{
  "num_key_value_heads": 3,
  "head_dim": 32,
  "vocab_size": 5457,
  "norm": "rmsnorm",
  "norm_eps": 1e-05,
  "init_std_up": 0.0365,
  "optimizer": "adamw",
  "beta1": 0.9,
  "max_steps": 11423
}
Each number is 500 + 50 x the weight over its row's rms, rounded and kept within 0 to 999. Layers, rows and columns count from 0. Numbers have three digits each. The size before them is the row's rms in percent of the matrix's.

# q: layer 3 attention query, 96x128, rms 0.108, rows 45-95, columns 0-63
# k: layer 3 attention key, 96x128, rms 0.106, rows 45-95, columns 0-63
# v: layer 3 attention value, 96x128, rms 0.116, rows 32-80, columns 0-63
# o: layer 3 attention output (transposed), 96x128, rms 0.115, rows 32-80, columns 0-63
q45 075:513601533518495530468522446439422478507523563483415456608518508449581474505557561501486519552570569515525483493533415558549415507519513513464517422423605543439506456501480390518418487463524554
k45 086:499519505545462462437455449499452463371518521490477537419467461448476449580436492580420453541492512527566418519494442528454491509507473468513455507425528584594486525513413514438386521486447478
q46 070:442408547495509499546677511548451478511571517547505490525520467482498579392521539497531521490337584589494522573401455474515445524537496509479492502434497462551497561433585428475556401543534435
k46 074:511525494519503472480497492560514510522435533440541509476544495473474565490533529506533479443404565453496387584474555535443523522476570507522415435468569488549534513496403511561677469499435558
q47 087:468420404552523514466547454511466541541508506429534551493535454473453500434450528481526479518547543424417532524513496547416534576490468503490491477552531455554474432428496529452521580546440408
k47 090:515516446437512525449567545536502478539473518528594410463547459550505416421518534382562443433457515440495430498512480420374526470453549552565500581539485530467501562591502567575528447485515541
q48 079:523403559488518516537498491457527539506547527499565493510508526569508413454490513401549465438579504518503547521440490401461508476518554573471476512526476464494578475411571650487578494485403463
k48 077:513554467488427565475524467453635462535544535449521491534564497541565525575498461498445450585514496458491553502533509431476453454516523457558516491554502585420481524561547543470493445455526522
q49 081:528456509463446514504557504508556599454448450490613431481589574529474420452468525403536495436531493488437530574545520460444518528476465574541436545587494512488478487453591641488531516453493379
k49 088:522531469485412577477525480471590535562587541465493492567569544529510478471520506424429447590513534429506533474551455524444449434569567446542503545554495546418516605578550523495516449498436537
q50 054:493486392526468580515519463554445536551547560446618534444547594558446476593472485452511524513475419516477530549494516547441460640516513586482520426591538547423437518505536629493573540575477474
k50 055:415376527480559482512492452460567514441524558459463383508460559477514485490480555488463477500525462537569456491512554528501480452437403396519532537502586483451595520457503466495446431405520517
q51 069:585589563474493405490559526385540513392512446489500467504498480461481498405543581548595521449518564521436435514500521404520518518557529428503489481443488469482543525519544427471526477432610617
k51 063:447507520442457522459468499556445512504549515487560607505534492458440532467495429492440443569507493445544489513588439554594512523557600514564510472520447544469505523569518484513555560556395454
q52 081:497371442512462555464492457465513507449545547511589538442458412550483450585458494481429437533566488521596521549471474547421470504480431457464486545514482502489449480441536659506522497472442393
k52 085:518520433521532539468506505440561502592469429480438459516518589529572404566535502558519564436506442502470571414499607402412515487506442548512483535470603426508452505486507491500473477463534387
q53 062:419457513483506427508463566533460500613434483512407498561477474537483508447518483528488462455479506424540492484582485552491626415445475504450485530492427493575570491566339412585478532489540523
k53 104:485542485500554438512466517551494494479406401593422578416417502528420511505511543645569620425502464568391501494423522479498541506473483576462460452478451459541436502500445496509498524569564572
q54 083:569539522533472500456469505445538490418460433513558470455526542529460407445467597417544526419545476470386533591500542408526494540469477538479485529643570468444425548548555558543539434462530594
k54 077:517471497463451494504458475482574480594556552498561536537565500470534476526573504383425429562555455435524625470494493462480474440579519457498588564526470534508511527512573534420412472510423489
q55 061:519532532469490459530539503454552372467513479471503521448517519409472584469464578521541527475500566581518491465402471411546467539595611489589563501493571571391497505529597461464449477475603548
k55 125:526473504502449526521530469497441498435523566410623512439561467448543528505467456448484425559458578367476490513446511524564507504517555419532459436559607554447589446480585491492515444463435488
q56 041:423494489510409483547528462577622452550477504499503500571643553516654437397466499464477465514546467517451522486549551452438570418547525476458476525492438467517529592500546463500485507479401432
k56 164:558487401551412569464516475472467484435568518432626484429578488507524496525458466436475484511481549362483496515500501546467438522565536444510464477560577543406493463514608526532523487489510485
q57 075:490548466512566494429448410475506516553462495586560445486433455506528485619554499412461544505558398396446573491478518525519427583506422444514492443522512526473501542542493458476513462491438538
k57 076:619525506481505556491501495481567531453585473442468466517575491503534475507520501460445534512480466547543562476484544469527518549463460545450542628439527508480493454457545546518431472429530425
q58 093:511522462545500398557497479463506471479475463525611489404501488478458438536481568527521515535576520502458521581468449529448481634511504502499421539497453427486423515481505583481481415442493436
k58 096:499498497406517488471542552521517518564469461549513451543527460457532488445563479407506475490565430514558539526486523394452447474555451493505459560510470502495531467486564528461478401490493482
q59 079:485431428582409495548470514488465486498410479439606422495482436574510494494461478448506509472539467385583513543580479530403615464454522448565479569483443417521550565492505515465419556497553414
k59 088:531499436446506569482516500500483534571514483559459448563535529532546496430626520559537615460552453464506593540480518419537549545536533524452465485482445464466494542479539507534431426487560475
q60 079:552475535379457546530485560533451564542544496513483494461488429514474516446660496482508572466500507486680481436407585506536491457585517463508496478443525461465481529453465446488540503507474564
k60 079:603459469506480431586434509572416553551418503506591537427472556506498451542529491534472565527484542464495512470471497493553536523465449519478557473529504503587573497532408483507526354423485470
q61 074:532536637434527487556448514483516463475551549461516601525466497444527544502460469598496464511588482422548514438490537462442474570494498453523564465468513433438522454515523548480432544386528464
k61 084:507532491461544556490503540440520468548497580464406545488454565448481505472473492458513437550489426474494423472538507500550569505494532429561551605422445599458513449519604477521475542434460426
q62 075:529520523515514512447496521505343528535491447552423433463438515607498505454504442493389495491394445400471497482447545472495476429439442534546464490426534403558499474563480536615520482526531466
k62 082:561574484558567538515489451453606568569489469517493577556572528556529471505470498481492460471590454554414575580566476461430454530528478470530535468594546490461431520555508553465523530486530505
q63 079:537504511507467537440504520521427520429494493429555520535474521479516470523563507462492448513459595498525466612646462626498517564431523459436473525470496446516549488555539483586388514477445458
k63 082:517532478528533528427553507561509473541512434532509498488573428600526454508590524540550543468586403502416544550539486580420600537546534553510462575448432535485426582547540494482454534437535433
v32 091:422565545487580391575473458536489561562499474581499475476509533400476473469519475535540525493539459556423497511435521470521505537525385504522521513410437471533501483486490463433497591513395484
o32 106:496492520502482514440444404513518626466563524477519484524531435470511464511476502439504486493542468438488500484556506481467471534509527470520537491572728607720576459541492536459441576497495508
v33 068:470500437592460608518469607491445576557482443507516507620605490454483539446530452450454444515562493450463470511436553527498507500547472558600487504540437444521513440595528485554559480490517541
o33 075:481539469491507541459491544512493698573587500448458501521522444492501474407519451520535499443542509423562530520527553490477499551496529521514515503573301520505529524484466495542529529539507516
v34 084:606467547540503532452487509507482480433533587425535489465520406610508433519421544449542509489537530521488452445514430420468410536530537485428486489550559570461460500475467565537514608433557547
o34 087:540494555502502475594558489495455294522433504494458504493508527498477500508522547586498500529489500598483491477421492533549433465583477570456498468450401420365557624476509482484529475544523526
v35 080:537438518543457548455506497510465496441524554469536384486472495411442430505384518460512446412485610523539462500535502462411461444461501469428511574462625541481526511471494492543499591420543518
o35 079:481443577438455480562578489521389340497411527471511486547542519516461445487512525506509521528491496481511447509495508583524475377526497558515529553407496380508516646512528459560422504488548483
v36 081:520530483477401559513445511489494510416383445512486437467408588461453460518473434430480573448529462494412447558483581529618470492543417500507526498500588457522450506458534513571501447500341477
o36 078:501461520454425544440467448466561561495469523520468491533453503501460515511443433500476517486552513466527530512573587517582488574571424519493543495518492560382477523637533516491465574493444487
v37 077:428447491458452478475576496554454542544473442498527506499455517531493606480457478568442462475392503526509465576566427575481465452506557597502451533583540432451468555480503468523553515523569491
o37 081:520503517493487505540560675534436634541472489576492479489412489529497550420552496498496513522534531523469439457524549476530502493444506513494477575416321436467466463432439481534600526430515539
v38 102:460467497419390503505402545498533474494524500501441459498530566502500491522457506395471426518520475423460532511521559521489420410459517495493490444513570539485516460397573507563467551444473464
o38 113:447559519434498494528514498456486435445511516487441537533511496482482504532508505503550514501473565527474486457523501545519541519485481539539487481474294487286497540542596454502521553514461502
v39 086:541520452557502536469534479456532516540599578460510525525537516577527453546547576516470511477580479484482532476479544465399435518531504450471473526533579600479485431532497465447490516426540512
o39 094:543517462557574472533530426474482244492496518534460526515525491452518516568522558537521505485470503530551567473414435555560478415513502496491438522466360468382500509526504498510480387476519518
v40 080:550441474402578356491530522591487540602527513474509509457433558502507469470518457532558384589486489553509473521511419512563414581553516507540530493515415464460416493484457512472560597524486476
o40 084:532466471478474393464572523581445673474544527487472520484469489455519464508502506483494489562538452548447506444501542496449498564547569489521547484510588514641579445449448527446537497469467557
v41 071:594492457517460511529490523514453458370481488481469475514436486610435466467485460516536474501506572484508461421573570497440452465528579496482472498538667615497502462470473476543505420481582595
o41 085:482455511510488461567535535510479347521461512470492532500499569545474497487517505588497527489498537591526527497436507601528509454538463592473462505535293382271449563417526527523549473504495513
v42 079:556563551512451472528475519467488494362515483468504584468498467499480507492506601504495584556404519550473505409554544459492437408562534515495378475563562586500490381511519478483528432499478530
o42 085:454502569530482534558495498484510451452580549496513539536479511604554501455509556532493518516459544600477510524508522533577472501559423483454499514567370528317512484454500527470512506525532498
v43 094:584469395535478545446472481472523525463473536462544390496531569539511441527440445419443479469531475459502448460494575491509452470486555468523586477509675572479487479583520511569468496437496521
o43 116:485511495491520455503526462456486333501464505491486510512517529480518474503562458581500555502503515552555508515472522535568501450498498527515537481480257405280529617524512513541472462487511472
v44 098:519549517471589426526512514513479448513434453599510525466472538432486485413506517551529542489467467608498515496507481452519532573473478493513508527496348520550474486500470465435462500502496497
o44 115:525435519525461508511450506514508563473508527488529464505483502493475474487472520452517505498521459496492508522543465472490459546473559477520511504560763537790499472447526520458379479496482513
v45 081:481471498491459569417483480505460502445475547506485509460526509536498438600480493390436445537488485438598508477517462485534424409504413416491523530535597439497524509489505575451513472429446382
o45 094:522478501445459494429505478487458442526525493516423433501525451545532462500474514465451438502460460462542501524524500472514491454488441473533487509450314511384546522540464495518495498491484475
v46 085:545518516426600443476450417484467490514470467513533519487417537535492490480533460509601493497552468506493513444462474524617531591408564494467568490505426505520473508571486470519455542602545558
o46 102:466474457482514475485509487514475528491445523494545497479488522492463493532526480548508543515550466600510453498448514434483488498487552464486558463510764446705510536479518503492498461578471483
v47 073:573496502490551509497574484492548559600584614476522494585535486438386529514514577519593432559531575534445404396499525483458486615462540537455474538484498581508484461411484452592500600543490561
o47 074:407541527505509438508597467504465390528462529460592569547529576511587501558547516512529524524539503551467480465490524585478562458544491473497420533511563455554516508467515471487565479471554570
v48 083:566598491508531503520474494543496434432455504504463578522455502440436584490514516558568593539461500590458469533460454521556517631463519502494468470511366486538480575476463418525453524588538546
o48 093:511539477568463493510525535573486539473445503533490487470509553462438482442481504492519520519506519456420494453480452474530495588520523513507432490431705538649401460454521519490492507498477535
v49 078:523518477546396589517548506481521522480465463502526440536578512465433499554529480527496519453501572459538525474473461531517455479538491558448506462462674500533492542503517574559498483479438427
o49 097:491554494482595484508551516452489470505435456544507478535494496503538465448567498517512483472471497458510481502506510527526490522526463508515450502459192438259452542525519508545549507503496480
v50 085:463513534416548470513487433566416455565418500575499551495393515546470572479574447582573486525482485519545522624502391568568557560500547460473467471501443375482476612505447513437454508529593549
o50 097:536462475547473514455480630513499710555494504542520487416474499489486546438482493474476466473530519461481468467440447464470482494463512486472548479439676518725432438494463523493554472519467528
v51 098:494458466533436467439516525432541474505566449447501460500548507571531468579386559456499522472376471500560473565469609487459420485498560482511451426505582467466528476524543553541472506418531530
o51 110:498512557482486474524494561470510341460539494492502499519447512527529518520510488605505502521440547524557495515461522531544466514445483500507491506405312424315525583518594504505488505476494468
v52 090:519549448661489590463542443515474510527492603451535453629554447489447447510569471505489453542531506468482495448533523558463514475524438462478512514510599548500510562583480498501476540505520434
o52 091:518571411486588492474603454500497428606446489493470472468544431431496441404552457501490469532453539426465477489445543544484494419581424444536462517436348423499517536524481495495562458508576543
v53 077:466508521515427404442502477520489498489527498521515452375456579564543367454502489442554502533494497499497537481458491402486454503547529504491541462472526643473546480545561511515554473475500423
o53 083:438409559516505529538533494507520422491451590474565460497473510514471440580543523555483475508506516563594489516475534460544399538469495484536548435480396496368543579514585522517487505515523478
v54 078:359456509445558449482500506602511524563509513553545486402606467490507507448474525460556420497420531562498449470461433511454456386484542517546472480553535482485525461502478471456498610489571610
o54 078:406482499531372512543485560512455591467504541482503494452555419544568498553539549496533426538535506489474416478523525498561486462392580498499505518549470450628635532476505463477456542446575555
v55 094:461519591469629428517493523503505541536408448604506533491477525420477555448522516505499521465503535523485447457487448526532535528460466520550495584459371455563501456477471477520526579560475504
o55 107:471482512487449549464457471533496635502524506471539496535513522509493484500485522416505522478565474499502474524562502472464486513468553484525493524585732559766541472474487544491433526508491492
v56 095:455570485472603447515498507566446523462426486555549575545404517516475459481605458555517516442456508476510496509490460577569577525497524495509442594446352423532483508547438486486466501561451506
o56 112:541474458531504517448469505552525694548523504513560513504507526503487499465479487485472482495521448490494495524486527473424503497486526481486518512503710571760463480493448551496469455508446510
v57 102:422462565404589444469513532564477488554539537540471521488438542463561501461456629563537529532528522580470535499441449475442560554445495529555503535531493499541487480439513438472501443481631470
o57 118:478427516497466529545458494545489518487536511483507485445498515489465498528473551436554513498541480500482511493487518479539557532508548522508479511588774549731536422483530493528432454510527467
v58 088:504482547471407563553540490510478515522586505470456468575565514515465540505461471516456506510470507457575552548499511575527492533521555504519464490523548480468546498453493474514568465432551601
o58 100:475540503556508541535510594538517498560443477538473503529510513485539513494557486511529512469444536500556501462454473542534529494493489554504478527433242458277445527528455460508628464479494579
v59 080:589428443462501480466521429552544499493554460496490410525554554490533505560563490444425445438453447484504495446481448532476544408446464442472504459525651358510490603490481514528486557454482397
o59 077:510545485404502492448519476465470447481590457504415452500503500507508520493508402453495519516512402412545440461515537430505502387501506507524561473495431549575491592515537516496487508505447503
v60 103:399488518458560488480502471467421502435488477567455589517397644503468533458556573599491568518548454534487542513502435576506535513497523488410507420509385461512456509401492457473405498524563429
o60 121:481466529482526510477416538532508590498548502533502509473440528477508514472447519453489497520552449520427489493493417466511513551465509506437504463507782614723452449483484492478489487543493533
v61 072:543512497479546564460491436480528356396505547448492552461426449592494451512500538514546549489385436505542556589560518473497506467445603452422529421502536527515474552565505486487483428499558549
o61 074:521458462538510486529511532505506286489409517518526487424485550502462549521491546591484563530446545563497505480393478540548491470494520515478515471433507400380400533528563457519487435558448472
v62 083:412516506560568435584527494525520530534516426542560434489568389426501529489533464549483531507482461563486432501375545511486521514525466561552532522421460444561545508561482464515474565529395558
o62 088:501514481532493512438476411477535598417535456468532479470537436517515471488491480493507461443539448399511527505519555476448501553502541499518525487560607509676551478519500552504454582475476536
v63 081:431452498435487468566486551570488516584420515519478547491393469510508496453492485577526413577401455549504466552426467581530449573505553558512490490502443389543538467390494485464532453576500513
o63 088:515423516541451497457448525541495651539531496495536471476490473572558498421360490516488416470490503458442528511539481494504549625479495533482485479503568575617477381481473530521581516497469547
q64 042:511473418471503405412393456483411547489517501545468625463448501481518469467525444570561520455484569405542454470481562581489540515487586525431532577463496411453461559570455504505534437483492423
k64 045:564475600427486470534526466501515461368506489520498581491476445538447507412494534510436476506502521497566576466582520407476497447506476456557501599463460471553505443511483550506430512563442459
q65 049:462473552495507482594523510544611519471532513530552473451389465516467484479451526541425524582546498591567549403495580501494493395535470410485580581487439611463538561436480525495425472455480487
k65 050:615451517494458513533492540537557450545576460511531536457607519520506601427501497497428496455514519469459482488528410380481553515515502597639498519554490516522515356563475538430459415524454556
q66 053:484420600522502514586499527589528478459526465479498484451436505448473430535505518578483617461497469458525539503525511453506551498564487392451523665488416475589550505520429538465425430484467498
k66 047:551444501550441485488507520518499529480543469538612538424417462520401560475393511378492513509539492450453570518512452493593477488560528600534498482526516491480470486585455532543534569483469467
q67 056:483572536450505483340458499390486556533472519417465550525446510544586501578514495465542456457594533500539416473493523561579509525495464493512472431548541519425469502524527475500506507481508486
k67 064:442484539412635559518551434491511481410497465502461406512551553527528469497563535594420395559410554508460434562494488555508476487511477508475501528396480407488535539472506454505575458442542575
q68 053:575621510552551457476473537495533551502542578458391593491484482471461443481567498523514493480590459547407440528443521418615469537431527526473509422520578473446501462510556429611522457493514498
k68 064:431522547509514516479506502415469552451410485485481541540490517512555486531521546613518547513479534544545432484579476591445522503496384441488532495541451547467484588448474580442471359451487567
q69 061:542589496551504481541481507462514502547595503547594482453501536513518529474495507427531488406433415537448449576409506449469464535462598567529408456545571453480511432530613503537595470533469524
k69 074:485538495416459484446535500516425527568495472556499370566600555569585499499612416461465472524517524424553506508488527417593504527501453582520446447590412477463508554509547509502571438509580506
q70 077:510506528471475472421464511469501553503484494488496427467501541569459455489525471535412499549594510485397514451562496498484457469504532424488545520450418540452518494475527560499491464455489486
k70 081:468476508536450513456505470447588491442433523505532503484488515548553452574400537507480439396563491596540539432495497531455462423499467461498534498520627532474401482481475516473547511478428486
q71 076:451581466467488457424456413467483461546415458513529443531517492488545496476513433513479526524439441411400478509578513613441562532484392473531501477420348453490482513575492439492489554541523559
k71 080:507569501534521429511433508412524374396518526489525570459385452448445516560388531505475528487525460441509520509493408642533420498514490468497546468478563486513492487506496502507498586450503431
q72 108:416523446537453445499504471537515426527517420533592470491432478546491533484553522436548521482412503494444520499540515517474476581500523424543483548471460542499552485543597521505538446498521573
k72 081:520357490468434469518561499466474483541467526522457339497533497525541476521556439518518480519477468543454559534423537466518568504467506518495437559499394483459499451455563552482489432523508530
q73 130:468445447586543438544457569588498466479530463529467507498443480523502583545562503496497508461488482510593521519510474517549418566519486425442564548536530499554527494464523477514469427452574490
k73 133:494492528458458410484539608391514496481475530559508422546471461523543514484518497540514480536516481528460483488508570563498484456462527478491463550462474480407580495474423527598484500501461443
q74 157:451436489593497369471575465558507456548432480485452459510526483508433499549540467520537449528503601499575490536594516501557442496556556555446457448508573551486502467437508535535475486338467565
k74 144:485432530505503418469561528502555450510453480523534503508491475508443507496488519480508523494494577515544567525517391473513455547495540631479455514509498553472433420546561514422563484590432506
q75 151:447496489492540550462462523504554525541519454494482517508481534621520459484471461566463430431467468410375472451566492425508512630501493462466513510481487446473467496452553513611436614425469465
k75 142:490551565490520526348433510551580496455526518474439506510491506608547549423513445469528521442542483549571499396544495529548493596535438482511464506444547545456539405560499476612513569533454484
q76 149:502528510499517536517494508485437558520474630505477542559515483605493436516510444481520517557469465430409527508513451497479542494499458418519455498493516402570565517498474547490612480412509521
k76 135:512530516456502509496535502363564557548476499460503477509536537537437498481538492496533495452505494489515507496513503468531496493523493488516509540413491426730403542494553493469600473571459535
q77 146:518476565427509544522655524516505488468458584477539523539527490458477563444435527561546474558494565577536479512458365470528522514560651478557569496491477413510524623481536444579476524490485480
k77 135:484514532508484538606532479565458453480476513491476503442506559512438531508488456525471438495480478489496520539471465493523505530531451509485481464489490470517607533523442483537407512552585453
q78 152:536503538453484588492400513491429461527534475419549484473558446525493503492484497503468527504596560483437618538447470505479553458521515525598584443511489499467457417536464512470422452487508572
k78 140:550491497528490523597396465481445515524593506538520591492502545570472496433418526513514450460528602494551522520504558489495496504480494526500557487591500558510475506509534491486382550410500491
q79 145:468467395598491554466501571477564575542546540550558389498459539559425472476475582464586556414517409546531523517487424467456581534447516486533548540599458461518445513561511517469459551487538504
k79 138:464411480490492511503478561543451436458530497492503411475512458505456519592479459450516550541514442494550452457507550485502508464513489495460591516596488504445359517539499543573448494526468467
q80 042:494597501483543514448524491458438524497466468486521584537587506486554519636506434555506585505457424456492403520574509503497498526477453472531451559516573466508518556438536424462455504549513467
k80 046:471474528512478433546580470439523575466436454442541484559405450556511542506526570464589483619518459529471525494488494590492499569529545526500530416468453445498480515430500478553601429453529493
q81 056:457513499496548525544415457554502505508430548564515413457431457470499486458424589543422525480541562539483445469515382456542432502579388479482534427507416505517442487515464490492514511516421387
k81 056:491384477535503488610554465501506468470578480497525570472402416477445536477513576500524559442486426544559608482489479532482543486480590470469481500471488517491531433492476481533416604476471550
q82 052:445549516587505523531523566532496517435490462597535346437430461551418513514445480513427588555580458599507525474524503494602443567556437533505532484545515523489474418453540551486505490509481502
k82 053:535369516473442515556530523520526471453538584503443512495471462416440568527492531398501510415509500455596502451448459545444531356494551464394533573459480501533473539531434512466516613476465441
q83 052:439474405525483470467544478473490500509398562568419484504586508497523504469468518486464512470466494489495510577469490493462494494568481588399418469352482471487517468500499402459541459538512565
k83 066:465625547532489534504446552487520532445506414503584524521560556596554507554442405595558377502526484525522520426549449564523457553425466519590464419564572525489523539438505539463452445508554494
q84 064:562594458507527499474480517484520452469552480503479561528529528504548501519531421548529408395423444420436541551515493458518540603466522563460514499568537479445459431485552434534531463531495580
k84 075:526523515499405516528495529545448464642475507539533426546582531513532458418522431427489497576536467463490505500486528497551474451495504582564434354529481546522500572509544579459514531517598522
q85 063:491530486488416547535476498482511457581540484454545504452510611438549476450536444387594491383506476349561504525434517520449537504573515599595460558494593507467495492498526535509502504464538493
k85 059:589591497454442463429514412454520486514521521531623472399518485518568521377477513455465542551500472422428447504534493445552476469591487428556416386535420538486537518563598501461513462501510516
q86 062:493498478507485490531548548600545511510557540539459485569484590414504570405549534443421455509526532537569432457495501521563461584485547579497466491527599521504531566424499459511460441464525466
k86 067:534512475554456462455496545538438506562481463463518463456512494466526596419481565582541475443417512516398501484519520547502613524560606576484509425501425511540580521474557425501529476493502535
q87 082:452455469535552488512493564549444577478444500519373537592459349517514460540534476595401473630458509493465515468599427507459516529413464410489518476442375475546547566515432421579417523582457486
k87 095:424503545505475554474471420457517519492438529476381502540484509489491472583487451558465500487482473604520540479555507546483502516406441487429587585389535476511391424475422488473485551498482455
q88 102:370616479566443535483505480491525448516456439543562462431484594580573528477564496460560491530402501510403499476576546500494431562478518461543398540497526519441497451500654519504575558544493585
k88 121:468565470486499423419452512481568380500445491497510440472510464531557537457475499502506484547509534485572487444523512454480495550473541472539541457550543483505432481497560526601510502517588522
q89 130:499502496552499616419496497535529507529499493498443483474568574550531483490525462489484429492444558464484500536445485495593521562437420488394566471598509514523474493361452517545513628446500434
k89 120:456492558439506501441465407525568525413531478492482459488449476560538439573555495481539479458499475627547532515523517545542540538395474467508624554491519555597566460523533432569492512549434474
q90 143:502504395453410501545473553512541532457609476509538566433531470456497483471523496456453509482517521424525483473466482493570567585498468529440496528551467439525594567435544500501452509545516434
k90 137:612438480516513454480497595555482558472494468495512474454491471528560483515531538477483516465523585437435468473502462475494513483538532504483447513489533489499665470536506458451489427460514501
q91 145:498476490495479476454516465550568457469504614458524504460531520466486452545519529462546466489487520491492541590503559456427496493474492521438558527573549432477482559516516521432495428484433467
k91 145:471475449521488595430548484603501469528490513508499394431533445397332480580459537499478511486489464517478482502542571459475476496478564514507561488490522450386466557537537466534459498542545496
q92 148:552431572488505492550542563567458538520537544482536535574414551572555513570483461532468468505614468451540470608524516579505487568545469479491436501519492455454489474485558510515523495559416495
k92 136:482601508478554495501578636561488512532517527520487531484473528535500575512501510521468510494498472464490480476358523506497504510515382497486399447465543542434462505601538514485535500489478508
q93 161:421479483388508476516485521490563492434461517462516495433520486544440471454469470487497567598467522528528561463411557453490461500455454436521540537531394549492490424435516520507541466497595590
k93 155:544515487528496432616523403444465420511442498491541521570470546491517537472410552564490535538508474480532505456517502547497466441555436422494584487501557497454477561528504513587642561560496509
q94 143:452462431605438470495465462464467464450562514528476444485495474447523499469583456448525479511532427495408544483545522519455488526497512457549550571515601530489556562535550383587503525523484481
k94 142:507548466466469575438502534462546421469555526510488566524503441480423490491560472502508467455570511513518489449403500470421512582560501534524461491534527446647528519464556547488515481508458456
q95 144:507604535553568558410534464386471494506444525445483486551482467481620593499553552503542524514481482484501523593441410452545476464501510519527503499519520513534542444405518499508496531502438467
k95 138:482585576511478465458514337461478483453554507472440429509544527476494542477411510523453451503515420487513473558560496527531567516479486550527544507499501530656519436582514462474383569513545445
v64 103:523396636587526546472536538498507493528463428487601424611574454522454485506582498471511481508462442560493584526470493470445604436450522425684511570567502460494495510451528521505509455562436452
o64 101:566456559546563482479574543433483386484473467442561525623532435566458493504526493551470455511445465503543564476462481508505569459512463464600505570534414474349471538585524448517557484539491404
v65 112:413457476540545502480500447413534498522463584419507520492523450503474579464561650487362423515447511501537489506440464604413468513441475470501443585484615519511492516526479461473592490593549509
o65 110:457455480476531522471454424411518563560507546450547499491483444494449612436568657472375384543511453509546502510444464529442490485458494486506461573474590557616552488516491509510514506594548524
v66 106:465465472517479555489524550521574469514426489603504493489510530486468559468561521523408421426516508483459480567536518495549476345521525495504497601639472475523507547533503467635514517454493416
o66 100:437471474527437568517530550528544438550471476544523468463510507458488543476559529462402415402493476501520465522485543436613495350516563482545481592575413452452512522492515476621503548440495455
v67 104:540499480516463432470562452464531505555454488446446532338525483534509523572474582525469498546511475512557615491487581433592568498525478427445544426552552563522586560502490593443496397480435452
o67 101:541460457517428469512481486490498436581504491463457558401548522522485508569492567488465494524478500523526600540505581510533556443529490465453561430541565537525525607490480587446463428466411419
v68 103:561507530488560535544515471491520475489432534465470446604595480504449581571488583536593442590376529478497474522448475462448493581535569468573431589537500490459574545480535465553508519448431465
o68 103:584508534501508576560513460468525582510437524457477394596582533498452560556455539418586472544426549485463500502497477445485473594508577508549410559527569533605515518434530493554578486466447492
v69 098:498536431635569578509512491446362456515525557541460488522510483538598527500469512500520466615430542494467521469537439507450482501486515467347489539568469480489521503580509423506486473561490496
o69 097:483520497582516556482441524452430611526547528575425471555551498559614492432500504502501435518463461464409546506559486492467492473487498499424447538589587515619502434562494454455530516542478541
v70 106:363515582501553509513513600508525471435504555431484502501631443529497508432477542536511542604461502541484487517472464382587504586439479495491477440483501528504446529500428472467512514495443514
o70 100:496453565479528557435503587512546579445523585445502400501631478520451479467499552475518583523458481550532494549495448412589476524420471518527501522463597519594423535466457506471476505461469483
v71 114:566521503556505452489485508493452493474507579489460461513589445486509499588506421475553467414469536483455461532600505482510370472551464509602518505554521441506553561532507440507480426511467526
o71 111:528500482525496446485477544506481499522486569527437496511584434468473536586497443463563467482543486512415518523604519462473374443506525551592535506516592469566563547541516431535355398527482552
v72 104:550558498571485571533503515505448566510474495508564425575406451534545474477470381511403495524441563475498398448575459578482474569596525524471538475526524491511497515577534446498496508449544507
o72 104:564511499510425543449500530507502625513468483512592411539402452537540455450463407464418449504477498461500466488585533493473528550551528534476544503478646587616494476593531469489433513495540500
v73 109:520510396568547595497517480459466520523501460517544521440571413481584527496460478557497463572443450521572527613531462482487508493570479453628456471463482438503469515448484524573517431458544450
o73 098:439496459596574575498539497452486548568543421475543531446568416483594530516468467539479514531451530520558551571550457458474511490464458466658413512504505508513469469405471492488536431431542450
v74 110:502519512601531520493433456438590495515488387451542440531462454506480443459481490499398518502449473489473468480485462506535609562543502514551463512479458581457497495522575453522509481514485487
o74 106:524509502594504532475463423465578550526518441480525455524478496495451441547528492450451474489475459543497475537461447494499627557518538541527515519538589559561494548506605460518491447474469493
v75 103:584497517554531482476516542525535431525476554418464489486548457423624539430473422431508597444394533490517475539436489486522548501536556525392529359489535552544426483539503580449602452528591545
o75 097:542502521574526504531534468553524360550447515430443496421489515430617537476490450461516561481455508560489512575428457544559544479533538529439553387506496520497452475515467567436525486527584552
v76 100:413529571470486514489480476504504485510454581507501447442531533530531490512562547493575591467412513537451561468473480513533480609500458509555538561472553544494488414506501643455458476434502528
o76 098:401522531526482521577549460466452372472469568497509446478534518551530488522513549593550550504416575539531505484438492525574435582545427502522569554457422520370515479490494594444466466441459499
v77 112:517611407524493443480470630439363567489537489413513452520500471455565425455451598495456506462566539477473502519421467490542565528446484482572552536543482540507448566488498436556508522565553492
o77 111:480545448498474402488465574483372581482469492431516432558516456467602423468452551486473542455567481497451500558439438449511594478450461477543513530556563588583459545471483471556480489560567486
v78 103:393553412554502426391487493501499517609542501499495488486429481448487416524519550504550493595514559457584466495451460547440556407508516602476502492481427522481567430419478478464500549523435460
o78 094:461511470491454425383483526490529554595593516536507467488406515449483431546450566478543485558520556477545521468467475464474556427508505604527495525471543537557522386438439485475470593522461502
v79 103:531520544571498476487434510471471497573581581465526524493439509548486515499393513554438355454497504510458627485500464470416425577492545630518485456599494540489558467522482491517528487459535509
o79 098:487485530561456474488400525514494572568518579456531440496475500528479494499428511518434409395499518507466557573468452520452372566468559584504430450631572438583524498428524545504480447520510486
v80 100:524499495538468587519520506504477468486596388502491490469449467404465579490508511494613491505486517467542377444500435599558475535512565496392533524496559422502530512467500397456509658466507449
o80 100:486515516530426568520536555638526573516532405521535470426469508474440533461505557480626500454546490467519431500536464480521476574490560512447524518500625519636548534483512438401481556444491492